config = dict(
    head_dim=128,
    d_mlp=1344,
    positions='rope',
    init='trunc',
    init_std_qkv=0.0265,
    init_std_up=0.0265,
    beta2=0.99,
    doc_mask=True,
    steps=5630,
)
Each number is 500 + 50 x the weight over its row's rms, rounded and kept within 0 to 999. Layers, rows and columns count from 0. Numbers have three digits each. The size before them is the row's rms in percent of the matrix's.

# layer 4 MLP gate, 1344x512, rms 0.043, rows 277-385, columns 384-511
103:482552522505505479508516589514502522533528470457543488404550507532486472481577462491519521483471509432468497506547561505460565445581586551548474472398418440425516426423533435450426440526544494569461482467548549510484445482509470534439448564395470495554489542501537471508438473494499513441496520535528577517544432552531602441520473480501567506461439536550435474533477401518540449509621
100:499517466562539483491476488438504503567545523558566502503430492457572527442536505461515519596524486481403576581464477510626538478506489523497392478544444531529427542457539477435479440496496429566523563523557549543482438439498517477445608485392478589445485490444572474520555617428510445495485440522499475437474486555488445497506424451495532571491491478458591475538419441500488562515576
103:475502461489475524464545553499441449425560523539489438463399463563503480501519538516501503537579522455461558484563447494534531400538603482525500435536461522442506450503584478470482544456493488517554505516521476442479528440544483468437527464574515526522400475503499430566517521476479573505489479495563500523438525504474564455486489552478511570495553482501476505548461509512534490552495
113:457532562449462504539481473371548578422447524412522536533496488542460434503436606463502496503486484578457566494590531599525589534537505561524500517499482503462548530497605525492406570456557472522464440527411509579482492529542547473420453458538502482532407466510460513468511554451453499463499574523440484576507573410498505410470497479490478584419610477481558400493455453504489419456462
102:408501457454572428560485532447455555600425465447567458448476504519518605473487515456521568451465459362423457577423545468495583392519463523404355506470455518506520492527503437500460434511529450462469422577422451480490429450479517487551528555463504455556499544426517454492478540453465556569496446587433618531443572497503571464548468439456509503415487427456519397443548484540462527519491
099:472507481491515469570509484473485490486467464513534579548405541488471513475459482532503440514517446570552409450448511447436484521535455562466521500466416476474399488590445612494468537445410478471419492557410509594495472517512548513491478520438483617515462548498467503496535403497545412509534543440488552499570537533519579494454490517467422545592510431613568474449475520457539531510540
104:455566531445516548438431586480447607480545544468500440453504571535532503472520475517427461505540507445539511533510525495553457521403494463402559450517568386476515618489568569517446497510552453482497551432478547499497572425519490422469498500538460513527398478594425500459452453515459570512449472518539502418364506451534506513482423387458413437652531478483522469528531449492438482533525
101:574490449570561512477469482473467503481461462485575614451507434439517561435526473472628473485565432493570534582493486564569460487540491562536454432479494495547522434450551459493435434474519444561510534449437463507464553463386516537532502413525470537506379505470554455518439501488450521539513468442605434540564510506474529561466532461508431524496456462508557550497481499580588506539541
099:515473510577526466472513565449511529551557424419488542461514530532510524431446469501501559510473510421465572537472609482562473537591542465448514535500464462517494393445589644520386473497494505525532458442472453483511504436387515450567435539525438475554488487473553484490504485452485547476532476560455490525553367437389538575439448542401484471491481592458477539544483535576536487468593
093:465454485466510544511468545447475520522483548486488523516565482498504463429500430465457477437448549557456586481574545535513559547421543555564512445532578501544491443551498396563478467539525560529506422457520583351546435488528491528381521470533556585472453517447457521536548520523510506491517458466385652487516458454473489415481447473520515545574539523456565549479496534519508504598504
103:554569487588653589488473538462458536470447480489441439412493485446528519429573500442425444434544551470424455553458471604564525541473520496445546507549548415459468512554480366459497485438475437497486551451527571467466500535562575502530551542524418527525453483479469382542485442486477516485506661570512519466424453467466589489513507467525541475441509541444494470675574499577464527497447
101:558432588445545474453457447496461531455476519355440525529542468535538581512471547601503509561443484513462429505519407465508489482497462468507533591506480481517499552456478407513543552469535502451488533491527535528504560541499464550480549509454494393520482460451467495450477522516576488496524491540460569576378441464563556510514434612504579511379572495429608579563596514541440544505621
102:548491439580518461500458556485467529458488474424579514491477494449455544445532518454499438522530474461544511407515568543488527524488565475463462516480497433535503471484571468433492554434484477525424385461503443527504488456552513444416441535528495551485518362511474488528503447462526346483518556455601550424514420509462522476468479535554549503440521512480507458556493499510601557516550
111:461433517458531471510523494471456458478438469520508566497542467560524554453524485391498494540439497569476585485542456545511625480430515506500575509485479498455473518550439467508433448527502529473474486488358530507448559491513571489491455388572481595470454466523410535470569504450550553456506541520452576500406493435565542540459481471523526520546562447498463379464581515509563548424453
092:471491513539527476464587460464541600474495486556476481577503477467485472533413439487508513480517587497463530506595505489459482415509439453459519589454483490416481556538465485507481596495493513537503552456493427475457610575528450486477471553490500442551498448547497521457484467500450490384516554454530527396534456402547530546485414582456319582476424476503498508515529464420532512496569
101:510514573457508496481578447427436541422448408511504587556526445406426511449537589405463530531488497507473499566458452530451449517450495529422566475502434505477530575457513447512546482446444500476453474487505547414436471561471480454536496475503515548534405488554450473394442507454559524508491534533436564413474532613571502486430518560484524615460412545440513448480525470548488425474482
099:553546379540420476522538506550487457521531495498478440486570443504491554465549533541556591560504458445569421519563534494476546553489538540415517553556456447489456451469557473478549460475459435511502433519539466482523504444467543444515491582543493469477426538442589508619549567498472499481470556611517541540580577448551436508411459473492469524458487410527498500493478546560473424484583
099:469532534511464527556469511423480473455463480495594539486581489550502451467474487422524439478550452535565573495425471482522536499559521458540539542393487528428372581518557463563460492438545458564463380551551507454484468521467500460468539521481405513513406499458508410456426481486488495519474521534499551553487487584505553435516481468510472546497512570463576484506544475514485418401556
102:538508520519542481439473536500491520500596545525460452540514556543426437513452514434546400600490590470552539585497460510528465555496520542458520477450480381507541494568468474586471498428542451564403566494466481554480497543397541484494502479517371480461498442492467523475540539462538513478482519512499547479460613480509562564426543541594540505449480517561420461505538462569592490503464
094:417468590498573575524579434465426444523475566455539479624550475464438518505517484460500485462555511521496431470512444552472517497496398450461498501501535522474472450599587494475554469573446475491490387469513457463485497558496436543582515495522438499621461458550427429457588536475505505493528582476449515499548450500548506453485476470500473462488553554545528524570486421600605489431579
101:491562541550624453461461623548564461407586521443486486437520550487555530446427419437522520487519456413479446557527545439525527551529486463530463508434412540526501429471533508499482494466508461487449550536471457510578441502461557532475525481483460528439436448531503420422477556494492429510475581410596533446488451506535609500445581585500420539561447435506491568481570492586415531517525
102:538529530480585510469466578471564494460518403513535580517455408519538520469461479459435478448439490497468514592517572431582464471538544538488631470506469556470459527484428519506451435408518380504505511569459518626452523489461531413433472523367430522584460448543434441417548595495486464428508522438595491603557474480480473447384474521478533535496570459494513553495464464462547511475547
098:487566531410491516427493427501398544506497464461482529495497460559499537429541514465494526490514546536493569473526498504532494433605511449435514424534529360404488543654494475405515528511475508589541514450470446505485556426456521423416513471495452477496403476493558491486524505491453494451530581381508487449441426475472507465455412488469386575564448490517513395558512443485577431536604
107:530499420499580523422457587502466555478648393470519517401519481532481533497509493477553525559494498424494493482452439454407503459467585512446484449447473450571492466494504460538457401549455524485426509531466584505486522496489477442519478479425453457498364537417510468494519492469443570570508528435537521497535537420550570549445538497528438517512517556428504423413515505439603475519548
101:419487548540552560549461570452434475523445459450508422497527446452477578393555480447524439573508496506485553517531562521476407436477467464477452487459523485525485466536514490580538412502540460517532584392590544497488539461458584472470413521510449542495556514535518442519532509504530469466442563550497478548527437495507473481478469596471578535557386488522520461494555483534495540475483
093:461491581393513618439481479517642586519454475315404439476544463440538515509478467452483528576566494589495422591484502457514636405495463534427551484537479495539563472514545524575505477551501503539450532463496456465473457484508475467615526410533422461527515601500473459428598428507507490472463534420542453580507449440524509419535528521452426587462529536501516451494563582501511469545538
098:386431498498421441416548510495396599393439466491631482485549541453528513473551505511482517458492473483460458490566475521510538447451435465434529583554499500557458474521523442451558417489479433595534490525466544458436468497490546436449562488484473481529408446476574453527487509468502532384489519569523586524413495415461550416413484509435553549448500589416460413475527511507566464531559
092:560443570492589448494446530570511508519460462526418448391477428479440473548504441550398429455460501556570541495350550519570550482497474415432516497511529511455604475532491563480534563567529351503477514447376454470480506561491455497486481440430562596542458545473482485444552516498532486433543501464493505430493514499511507481510497561598420452542427451435519490502430514571467472559480
089:575520478520419399440529505486497581466580539473474499498482527570461551495538529508520584426502448448466457565507502566476555479464455572498434487516436502439501485482477513495532436540558602499524533459469367520492408558444521516539524498494469534526438546441443447566489553508458480497511506458463464543593613456526498490431461515452524571532477492500392489385443450497555561536615
097:525538549567534586497387367413592509554514411505442501432429491538490539502509514390423515514452475523516491434563474586555467496494523432464509446464406445492558535564526528395545560510589397466513493519506456523524500402408493552509513490465511536574433464517513497539562456497545467449530525535510475462537475473516576514484444446517536449417399537457475519591531548433473502491515
104:454565485542498381519583491457536548438532482447505487442497467469425536467384529545455546494498529570517471474534527507543541527500524461568544540530589453448458498505556432533497484478438513611467484480505564481544495464524383461526461509482477501493528542460455426527544675480465487472503442498544516526549473523521560496515601477404417510502568478423505540533555525526386481418457
098:517512506492441413540542518524476501539484543510588460500522482416488507439504442434405437594496503501431660438525454474526527387490510406500557531505428535446519534529520482514528552520500482534465433464472585472433627470463505511520555490335493472603472504461543500501488496504567526461544580478533571504433437467510545461499518572490560525497476516509539486503483398532465541408536
095:508462489433469569491537426517420477501554492413395496486440547462546468425468481543551531458622547415472574499527529521506573572531512593538460486505507520519531488525540553560509529507499488497472512442509439484444484486444578469549530519558624480547413418525497467494508542464586553450413502395523465614589445526557524531423533585408467519487452611487594522511531467544555452543561
098:480475404505551468553600537404446511395463475417530449514552499512551537517487586556565479473520545565501532583486556532580398383388560518523481548477508466419574566496510544481402514483565464550426497465474534471494491426565427423511515480472533477456569500476488587538510500506506491492532568474505577480585449558524434438489509517526413501429499424421535539518482426498467516548544
097:509487545471391505473501435476480493487489434489442505483560566516529587481480514514539440559529516563350437598496463597516428494422507543497428512442468543510490454478553482422476452469456511439466448464516530449623481534480495446524512495532463540504472535414405401517539426452515556434531485430560458592477504387520578507465472513506382513615450493453447497429570476471494582534531
093:532531471494546499569564472446446551424474411423419535462494498475494577504484595482543517525564499521458492494523545481526501480418575510571435454452564577526509471467601531483424442577473392514459467479546486598554481510504500510544336455536490436451450523464534447496527508443580522577581477373482420497602563521502549484528483570515502439490388490587479527393522545450510497462507
101:487477433571520490503493523427626522546554495430530431475398489527505541520541560515420511645606480593570427513505468471454431468435481327472519573501495384524541470532523540547514511492486521569496493456474555413445513480529463527439553495477435476459433495480416489491481472444499480412583597484512486550495504476500500508473437424482542522401468476414459483535511452508550448460422
101:527553561521493529492530516538573518473533461449545434443560485497465421504541420439474528510561399519363454511501456572476545459500500489475535470469480526506425535525515452459479517518407522487432490466554492576399515575535513495461534554483516497632453482484424419496472509427601527524522435468511494562439438411530548397509461496383577556472483564544442476515537486563539526538539
099:472587513485539494550496516620481519475563428464516441459505501533477503509468474491504530539467495463587498511550494485455652434486500515455555514413433444574483488470519453500545435533548567556428489551456491553462451529468568607556509525436558503465478553395483448448520374457489533466424522469457448488508447455445488511394512517582546428530427562551563507534543461548593486526556
099:570518486448507483543467513483550540461510468424532479507531464420539554443459556475454426464519463538563486515477479409578484497518576494514524405537418510470398607480590526476477506579513517474424472611541503488471541414519617486426555412481547561541435493518515485528482525458587433527491491526500457471485551444603548559471545548523409629525551546465528548584509440493558570433441
102:526534408590490535545479540545472472515502481484491453454490466451486425489597447511638502500428491462465549431529544462541533589474426575437473446489447556439423504445524443539493505455588504524501472505509472536491424445491490488505547501490525489581397508431490502510443493492444418467512426535565396469446485384646474517548450537534548503461499450518568479526516443575506498535532
088:465458468526554491450543506499577578512611429449497632424500414468518534600509516430455395472517392408493423547440450475547586509449542545486506508578516506426490529608561460494479555475536507523459527600512548472498497439509443563497508435537527524546528516438503499453536552492455535427412506463553444448430423439446464400440515538457525472365484425423564512453562488517504455480461
105:508522446507547443525530530480472583427386496412519464525451504448536470446482587511472422477549512477476482528481574489513538440521543524493489520491478544452532511489445462491501518478519439426447490479456558428462499413552482433559508498484452534501442537452521403603460484480495460539541525569430550453500497466506451415513515510490391518424520496476557515411509410539500442455484
110:599535448446514463514503552594513474443451505555595408450468529464530488515558509554500463485474439480528536553457490545453498487567489491414531447469502467504540409609475499527442483467513429522540513540468463396489419579493392506492483552462485519515486479409528440484459484421619537484440582542527465499421537504480531483463462539517523513483474566488471459570478507626595597534543
107:521531508559470533460529478462455492542370482515627551426505537489486471448548416440488441539441500483524535463541472522572619489492490477460466468496439510491500516491489462406483504479481540467498495498487579492498516475508487410388524467483470533516494433460479550431487522477425529473420539461438501483532561353415521482483492477516535599481512500475561440552488512562520499513495
102:478440499526420486478506482505519532464516515432535456371529522418452457505541467493509395478492488448529482537482522562511553450600472473493472529462491349489499495531480481478467480492553517520589606340470575475447591474513459506468481613466498485515482452543437485515508463463455452458528477544490518488439506378548417520410453525592483476504418470481566454447467494503534521497559
096:488547524528537582515422442427528615456531496417469523437501498508490477491529604484441476424494453491527433456593459522564517468453377496523498539590452397529472468563485390442438477461488461505469460611517523488565424536384528412448444446518551559463433447532534492554552550486437463529538512527526511447522586523574465392494535520505473520444537535445504445405526512490506538484535
109:473548495523495569537564585548429555496525521495532493504575493479481460477520476388559508560538408484421520587431524507541565444458469387473519466504495549495555478550369468431530440495461458461484511458560467559486528523471490496528552500385455395567504437479585434450568551475556516510449490455504508512532405440584442427516426555480490552586486537468502474515548461536390530527468
106:488491519536480418544509608547407507420488496484527494504558548503519511442537488440486528452498537453414506583427514458465509362523520509406467599526508520541507472538517525462590467556581499466460520533430539541487548522470458455473500506441538577446282544427494527441607516461533509487549465600481520512474485462573484547495373516526554450458441576605512481423542503510517492467498
102:458505446466466570611550558513482477408532467463565522495491542389552572365652400506495442516509470548486488448541505507560485513590464455447542457397475485511566544466554567514421493446463431502472567455454520475428501427463490492500491499491487546534481546558503479504534498484440567400528493483580466594501552497508510457505480474523455557584550499511459465463539475557487534459467
098:605566518420519494591448597557466515572490528444490440460572432460522491442488530497487493476313469513539458532438597424504544499478532534417508531484536572475440472483482497427472546527475409475434457457502533520515523464484501479464476497552509470469457552451477563514441514485450495512585540456563590473595447543403511423476458499436440493496455480410515508489535475462531447491442
100:578585526529480472594399527516595500389491561462519549500522470471492446436526368453566498495469567516445496384378483441522482483500550445515573396440587480501509537460459502464429444497460537484518445511462496490491590542482397550506455476551456530584414494518499434520499502473489447571572448443587479419471586468554467576451499528582488564615397562477528528523435457527532509441485
097:478534450481526504505434614403502549432493447453486508468567451559532482522515500555433472513547447532504516466463525447572538495519557521445570402533485508500460481544456434478438467463523443462516573375468500519502571575491487498476505534523483551515497520548573488488591535498575538548510448474599479498539562446490475526505391523408409537546488537539548474493582556501507490509478
101:439471383449516465500490478490475587546533436411580475498420402525626538480522571484515395450543556545453551523452454575475476450538550451541503485494431416466469549433497475508485481357522454453495385560491476499460513601496598525499521511469475543550450532509546418475514554488469452379519601519493339418547515524555496570515403499629404524552523494472505449497467485494515555469548
099:484487548533547530479589445497323431467514453452574510392567453499482517575455520398481554562527499485578479471492459572578465449602621584575593527526432494524460520581523415570405455501507572516541483461513455535465430537501561451479541462402452545556434561416469486462459486494403588459540495469540516498454434493523505584480441462499584457514500489484541480546521510458517467464540
098:540532469519563530596477552335479502563491510516494473505575408477547474479623483365539490453459613570409510490483521556572666539488526524425544473390444521455479518508483388482502537493515527514464569505453510489588494449486614515498491512523495390604512561568475505496486510484548588493578507457426496533428476457510470462425489472487431512481498418460512432556527508565515415559528
105:541428549505507468556476572458425468576532468486573472452587401482543509502542452576490552518475568507432498549470471545507539501520478533378465453496489415510500415441475482529452378449530453511422504417453560482497404453469506581464529561487445503536501488477435450490474492435423515514488605479488581447467420441495562491586452560479430497512578396477497440476455489588456461510515
105:485574495600456457452548546583475579497489515504544463397467594489496452490580459514520462547517481432462570495425513374499545379483544466481620495452450524411582549460569437498472500495461388525496497500504485471447479565451457515438490455547509555496422525401488546502517465490527448493570535584585564440439600448548576596544538505528517622438458480437430486537521559508547528449435
106:408493529539492427436551534553526465517470535485525478536414549597489509504515511462481572535484447498552476550417517576498535521495508400489529423524451463606521442517632338536472430539410485481505514492526445449604501516475552544490481497465405486549493503508551426524451564462527500458447625501513532492506465475542556527512524518543527452393495523372590593394556476556551460574584
105:527496544549484468478444449499439509524463484468449542469580553493449494500598514486443506588432439475502540479502552464450482494587567417439503461517397432607522575497432495499415534456442524675484525547441467434572381423542493600549481501514490502536405509444570485501559629449575518479501405515606460514553486434473540546523465503460477517593521442478567470523568512535529562553478
094:480472562524444496496425589416558492492541557466417506475511533524512637399486493465401451576378501553547504550532540473565537452519568571490437409536536457504547502520534482609446544489469503529511568459494510441475514457435515389575515469518482481487411454501422444537547426484553479444540463552551503480497607562574535473435499528457472536540449534610540549406542486500429496531492
098:588481564637467514439546560453518597460493482483572555422486477544553437480559477480517403494500501512414530478535539461506487406489449436433530428504411499590527498360459501457405518504608520488535478449403480455498500480514487423488540476518549479551412467441540481482470478491474492392477426509477615559486538443476398526502502470601523595495502587410541466604438492500493543476437
103:491362481497488493453497484513470482469596482489498495477575597476513514444429437422522493568573544478500493469473564485525422437519538497546533458499409585464452472500492459477435543469464379484401447495533534572468534452442459494492553495515599589688406459480390517514529502526558507557480581530531414503479496495559509501452540607408601450521496466550445519508512457500541542521520
103:397535470399534506542502532413483658473489501505545477461547491483491445524417467531512415409442451515515595506474464528552582526522533417491603506495484441479510579499565395382508489529477502515452509456523512425505536495554591517520401498551460533546400460479453584453475598488494556458470483538580569494479427477571554521516501561525543575549409501497494545496503501430500477563497
105:514556475460576467527574489509432563463485378471532412467560545445489562574422522507618445540510475393516502517535527448581576490500560461476537509513455438462537508487504454424531405386512425500533448481496503457465511447385561490513424504520543503521423539581453512500464512443557424524445511521618517485501498519511527509498507411587477545426489599532458477500588517465556432393581
094:506412511501534495507527529523551469554432474486547519447388534474427465446458535487478568435514477416544519529473551528559520498554587540474471495480461543557483498495489572475481413493530437498529412435376485482502544419452502585490458504512469471490457457425528515471532453510494507466502508567427560474467526436429478489479461539481425498598504535468491497463487474487546445444607
106:521611463536609519481476430457511485537473426457516533479541493537529556569494488527533444519564456410550495555545532569436474526449517566496549512485493433486480434538526556510571490504466469485560483494569582513451496463485415490452522530544530503538444517504570479476528566478512457509483418493601577525484467509429571503392512551586536553463526482455566422547595408491482474490487
106:406463536590492399512504599567482424455522467516565528490431470494494538534436457367497409422450490515473489615461481437469529469520511414397544478499574578551436505448503416453407397439554446588494573447398489433465554575574477455464562494442428458543521493508496508385545503507597602524554533499587485534396446552559584493464592554461528578485486543546516494507537543469471455561527
099:454532489521468550542514527466521451542411480398484506490533530347569515517468438437494538488518573470580473472418518502555509495452528502471515534540477489470411562508486502465526520466471444538445550547586520474602483522488534519522429543543509381523376489458520498435582560429408474480550601477518485466471490512500473443528517494495428592479457555419506500527464404550522548464427
101:483532478491497510536561505530480588485467504441502448462615520515567568441483499448545461496464548571555485485398561486546489590499506520499488513507481486438512399583520427492465562492482508488532560575490605443416515445379510541374497487452440409558383564489443524457463479513484516395526417419546491552498491462518558593518531516475425571420522568536483485592577476458518415476581
099:455549512513540535399610504591458466519489462477550424405491549459497566482467463507491466496519466531548454556495412491564555532544565495515468397504499536443478472532572433492508433515529434414468484469536516462488505529389553562575511467537539439461552466378501529417563476489497511492547492486533373585488440461413485497481470493522616470544536515506466531570475528574519539552522
100:511424424475640526541503531486419518449487444495459399517521432522445534524490471517409577460504546501556427472406510520348549468544519422537584524531500484503470513473520509432526467420486543462560447501481517478561535541631530514503464553527464554571424459512474504492445512501537500567449514462524527514564480443579525522567338539461542562535494546473548407636550491464426595462559
100:532513483494504494458529553453585511448499479417436443526539420518534478406466478518456499527558521508527486506561493502361494475549520478544475521589468510413531543513428391477494551533580544476441480545437488513533471560528486557385495535530512515521393469516514454476490513476533441435486434534464649503463522428459455528498450414416559494499550553509486479532539544492536377589558
098:540473450525572449473538535584524430532501508526503471491447476509521530540489503552559522545509497582499475514517468585431487428422470464519485518469470473481450571606520532575468529478430507560519493442419511465526496475540520561433391506582504541479441525480545501462570611464473428508543489533484447524583535414504515538492408516501455487392523518508561501528545554489486436534591
103:520589542477549481490552528575535574382559536430511462558565473553548509469493502467405459517549564457515516538551516410473554495476529417491575454461422437511470439544571558462496457453580508425433523372522513480441559499546555507491482440550517537568468514473525514465442531435532561494515535499516439494476644473514507561566563605549431554430608465514536426557520443493551498508535
097:584464523445531530415493526462475543540482363502503527445528544506440464526499489436488551576557476542484552602430502532575469548522498479516537468461463412513521463566500465521478517493495485486578595504402453475469442534416362441477464553417467487492490459382496504443484567489514546462478457476564588510494555629577509606568549549494546517495462456489504472514476520528515504472534
099:576544528429502535451504595467452501484421498440473508440420472468446520458539527498512484477468470519500521535440525553604491382437501460399477430442489524527418515460536467438529487555494416498450473445532509510511502482524486539457536468453555441470450503420587422530444434506462449498536517512509551498523509507491483478478435435475522508498460488426567570587438364462571534490451
103:508517423548536499483522505487415490449569454433464545472605535523511548475455470458517547456556447425451491509534494506470555510469567490491519472549463518426556502482560460555432497499502497535476481416529536443496502515453525507511522539532436469496440469449520405514445525489499588450542537548547593543421510388528513433414450525484576508513506409463514487492559591585551515571507
101:470563479468448510574520533572552494497485438465543551432498462489533473405475490438519407556479513425499497488498508552531545561472410489507553479440498466525475503535520534538568522430535526552486520460416535453389529407497503448457481540491497406463492507533568540551472517471494479505534481416502502485397455472502583558411572495512549483402505475585489445590552435505505547529496
098:559430449514464506570470492478493498560441508507429453464568504463444500485435427482504439467542442554438574506552537515528410456585490541476536566402523540477502607452409518495431505599425541490538440423505519536537435465484565483508513420491505489531451507452439487572518546496562486443509474502481531552394458462571507500319508560499547417453451480538512448506493578540523435500513
102:491482497478524485550550500548444477538529458353586518520519437429510578464457467468504534528515474488615479570517500428524479370461526535480473557498509561487449578532524489451562542508445537578512478447506575514520522418558466525481546568476458445602435494472503559472509597467544454598535582465523505459495416483486487364501487572561503576435571524424580635550441527513474532509495
104:486438488548409552428554451447543552506568467426522506466567448537532472438479457446461485508514467538479428504498407545576462550508470522496442491550497391488518435536498562424510480510555589461536477514472508566480511548447431451437558500518442500529554487433429518435446428456495514496494534477513522491419516538460520637467485571515467503598463432520444471556488521509648568490484
098:469513471642497441509480541506464566410515471409524470517635492511454541475474469547580495524488467410538399625458524464501532516517511489559583527471548445478537473598634401517583476453451569502532542602466467486548504501517530534426457511540474514530430558457509380498589539503466507511522469478443494553558501473475501442482471437474513444453568410605476557454604532439492501543502
096:455520522553498468481527571489491473504522463461527425579506513530478536460439484483520514558575403511520523475529505468505611415495463551531411500430459552474473458419562464448411459542434522605509479550456585550453480586570518445497435398431498462508550543548512471598500527464434525412518425472440523474446389470488455398459558484403514482494456580494491496521501487534528420554534
092:444514543464448527543547569465508471535473482503485503541566517501608530510447529526485497553416550518470463511416508508574449488370526533454447467538502509491576441504598449437557554470515461399501553460530509595493452512492451553490504491545593504610459529462475501544558479502473429505470571549539549525461661536525528444501553536437469535527497514502554464410538453469513467551508
091:530555485409489511486596539477475540431552512546479519527552453478481535499470463461466465503575438405507553480395495452629491454446508595509452468424529404473542488558459326563458470511569583473458579520450575521544453451593548502520494455453498426477412564483503439392557465511544483549426458541488584517422490450480496515530494460500502585405478419552473551436422445566536542501541
094:572496560555517488500464542398440505472500602498485462543434412455517574467524470493507541487476503521505449517487493458484471426499420504469556408460507415468473498545515416468439457496562509485492549439484542424497496498621545423476442436648435526479520460449570464508565465506433405534502515494499449575431428447440572416520422495501449583515565525499490511381369559542533515556609
104:542554454479660606523527536488500619463510455461539426383472441450539551403558462439469436391460450444426533570433605501559544473395575386462522419474482437443611418589565596532410554466467444494500520524500596493443472491436523484460483571550485571499405465438578437447520466511528452518406497507635489410539454535538548423539494468527552553551428461511480444484495395525627514523523
102:510538528510614564456570475504490574539602415507521528416486475416512531465436541511481466511544481517406472463469534452507541505498573470436585476527445504463535544491465526485567499508511444543452507559465481537471396532421554423501451435386542526494413477413448488471534514535536433469555575553434505468482443451562485532421566439508421531465560483475497382451554468589478460451418
094:500474480601510436530557497452508549419489484506539505489529504495412496473553525483543390455630484484440492568562520427443577503501444515531498573432555525505596523528552549448578485479551511483475537521523551453489490567477510516480524547505523563473455360527463536433527487464467473479414440536526516606473518587441459465526519531494535461467432494537454531479477468536457571542456
094:558462439462452534505498567511507552501579441480524498433543538426534473354513493497485448434460453507458459582539519575513504504425503504422493466444442476536479469596575466505507521519521462521529514453510502495513487458434540467463503458554455421451458532464563466480487459468482427539433436450503428528529526547509617499454476436514378485490476488512577545429536469476566522462580
108:513486542519558453482523561526571513515532477488492558420574488450521604476603525459578554520477485509523548577500467567463464450448525532413579481489493508555554488585569448479434454440547447419463411501416529500439499435402491545503510510533489550556455531524592472464537547458460510495452544463668542442514496429473460561423525593532515514471507562598550542536512463473462486523564
099:509478504574475581463493580509532476485436524474521507513471528443527539371424597493629565496621492447491448491566584488415539543535547433443473447422462557446543579578582437507401503568467478518474566510433490450463517455515455532476487496572475491510411551462472475521525450514538534508505514489470489462560466501488477410458436469516513504558455473474539602564506453507564454630576
111:463518445417529537507553433440549537461592520480543555453485465560513526503527419471477365493527414525443572484572439451500518496560563461518522465562499482544557574491552461394498534453534438477426525421454540493489460503435611469543537457547472572586455418440435510432631459482508514475506619542541525475509510412518505413465460422522447607416372527441481512559463501500604534493490
089:549548490603425519518493427578460452409503466451502553580517432481458492478493538431502487390425518506523437503503500482566544540496462489371569544491499551512512531486473504478493460559491479426566428524447415545507578513445476482611429441528624516503430573477536415517472561461597562539561563495422541441454506472542572448511478530535438458573532537546528431580481503398478524577544
101:556499561579489503527619564499482465563608438474547554471512545490518502455555471524644508495533476538552468477548429480490420528598498516470444573496561563472492427525512389429521504474549445395476494466434515464465496496498562453486492519480511532575479438501489456469479489480479506418519503497527478478449515552528512490533474472440592551424433553487456549445594507525577521534530
098:416407516546581568446460415516512524520511470494577540460507495469554549524432428432599510514534464528505526514452456514484565482493417482491622497478553520463494624491565467473465543450472499601477535466438452425535396516447536513499553384483526568494511514515526495536632528517578441498559466407489512405400567474579542487504458455431521533556504484435566496491509472508476496505492
096:507579533466402424426527457520479542516466442468370484507448440529502559545480565525586511491517578425505514602435516643573569515435543569406555552539470474521547361493572532569464437488520527496490522421443501513589543475519439483504396486540523504527471481452546436435535497447464517490535512451468517401474539509539586472564604467453457443476557516537438545398444599562479443448400
108:421550514559528543479461589562529540513483497370559511472513659401482541478505570431530509431577542447511482533465528449538472479518522513512536586506505448488472503507522603446459521538610543425477423514463564466416485498510529404470524519494476483455428506486556402449578439490568570512552613489618494460470463524543510510497559541494465557538457521493452452493519516520501492536560
104:497502419513503519567534537438511448479501551449551460465485460515523492512469497504438501439448447476532482451551509579483468479493485519406546476434435506477412495522440392417554593500521503545459562523447532500430498462446475451484487442464427438486484458518430460429517597516441510548526583475496603505472504527441459473541466521447369648384467501359614476584494484480464491503488
107:492560545490534504539497561538458537362457497487544529502528527431444495546482553485492448446517504533482506452416503474482491487634573487449456527468483394442533440474650519542465504439586483428455532509520493460430428427424531460509502520506443506468524523460439487497421516516394529480477547544564594495463526512517462589506467467569420505446499449467475395466541533564557390476520
101:425490488580476466493550528570466476506573491514562460509496513543484543545536549511512472488404529502519597421454522533433503553461524571603508530423454501524503503552489475478529484509513389600526458469459518568515395485494519411471437518531475455533499446549483536518546540484519464566441454551448457523450495470423467470518540506488412532467484550514473386525518419452502514435510
097:493473574477590548494558517457497410502347509446476476427482477522457527441513497470523473493515478621527533535536429482455531573521530516517514475448420555540481452563482599502527474445463465526460596479532557438528423490503488539448467530553527523485376587485458487456459541474503450501512531460498514517472544577534546540556544524480470524458590403500524403539513484522472481572473
098:544544552468507471504504595516463540518472473544537521511444454487461428601537562372403558435475539450499507586424560503536509473500516456454541572476536455478522446446455515410439485500427435498467687513419517507468441446470541525458591447355426532439465489472592403448558542487491522557594511524559425470501471416527583409474522537475505544548423581502557452473515472547561544537522
099:506548537539465524457498537506439474510550431429510552575577463470481480568412514433431526490505469386513433533424403466432545478538329508362503525495522490509484384477517468468451579432474540508525476479469501393432520438556449488589431478445412543465480473508418479548413542473522523411491441458597556418488464498542523508501538526410461538505547506468455466446546495580537544507516
107:472550413489481544523531535520472518528489536477492389502497495563538528523533560534628475485470487555426411529533491489477457489470503488480524555466507427503485516470491491490533460418501471442534462518457494478513530564501515459504408463510495517576491511534478423451522565488561519483533641566536521548472580455507583582493448611509466511551535572500535420421562541505497460511505
097:512532542464518444486460480512521605541558424466580529485495383504538486574530471439431536483560430467459504546459506557594599440443485543466572503475505508540414480445548523482454519505578610460516434394495484435546515609540506531479529513515534463487529497487495464579543474499450447475538532459470486580454466429525479600381519543511468508490456483433457411533491512535567480499460
100:434468570488539458426493501507530500489418482401493508559536421558531548463550491335478492505395525581457557425464491432531614602532549502522508498497504536506416460507505482563452546550559413611428538474533478515481463488497500502531510528547543474585520406455399518412517477457524441546481545504557523457448495557508601501596484385414483563448594581513591425633511466526434427566502
103:457466436510450538463459513520543534559608396450555507460378473542453554458508572427572470509380383471536533536422463444500570523577464472535687496533509467466477431484539520513502446450539427514521479427430474519524417502450504527502548472579539527556411440485487550450400564502497517528506580513595445503473483511597514430461471488476479565481523542504573477545503543547492474525581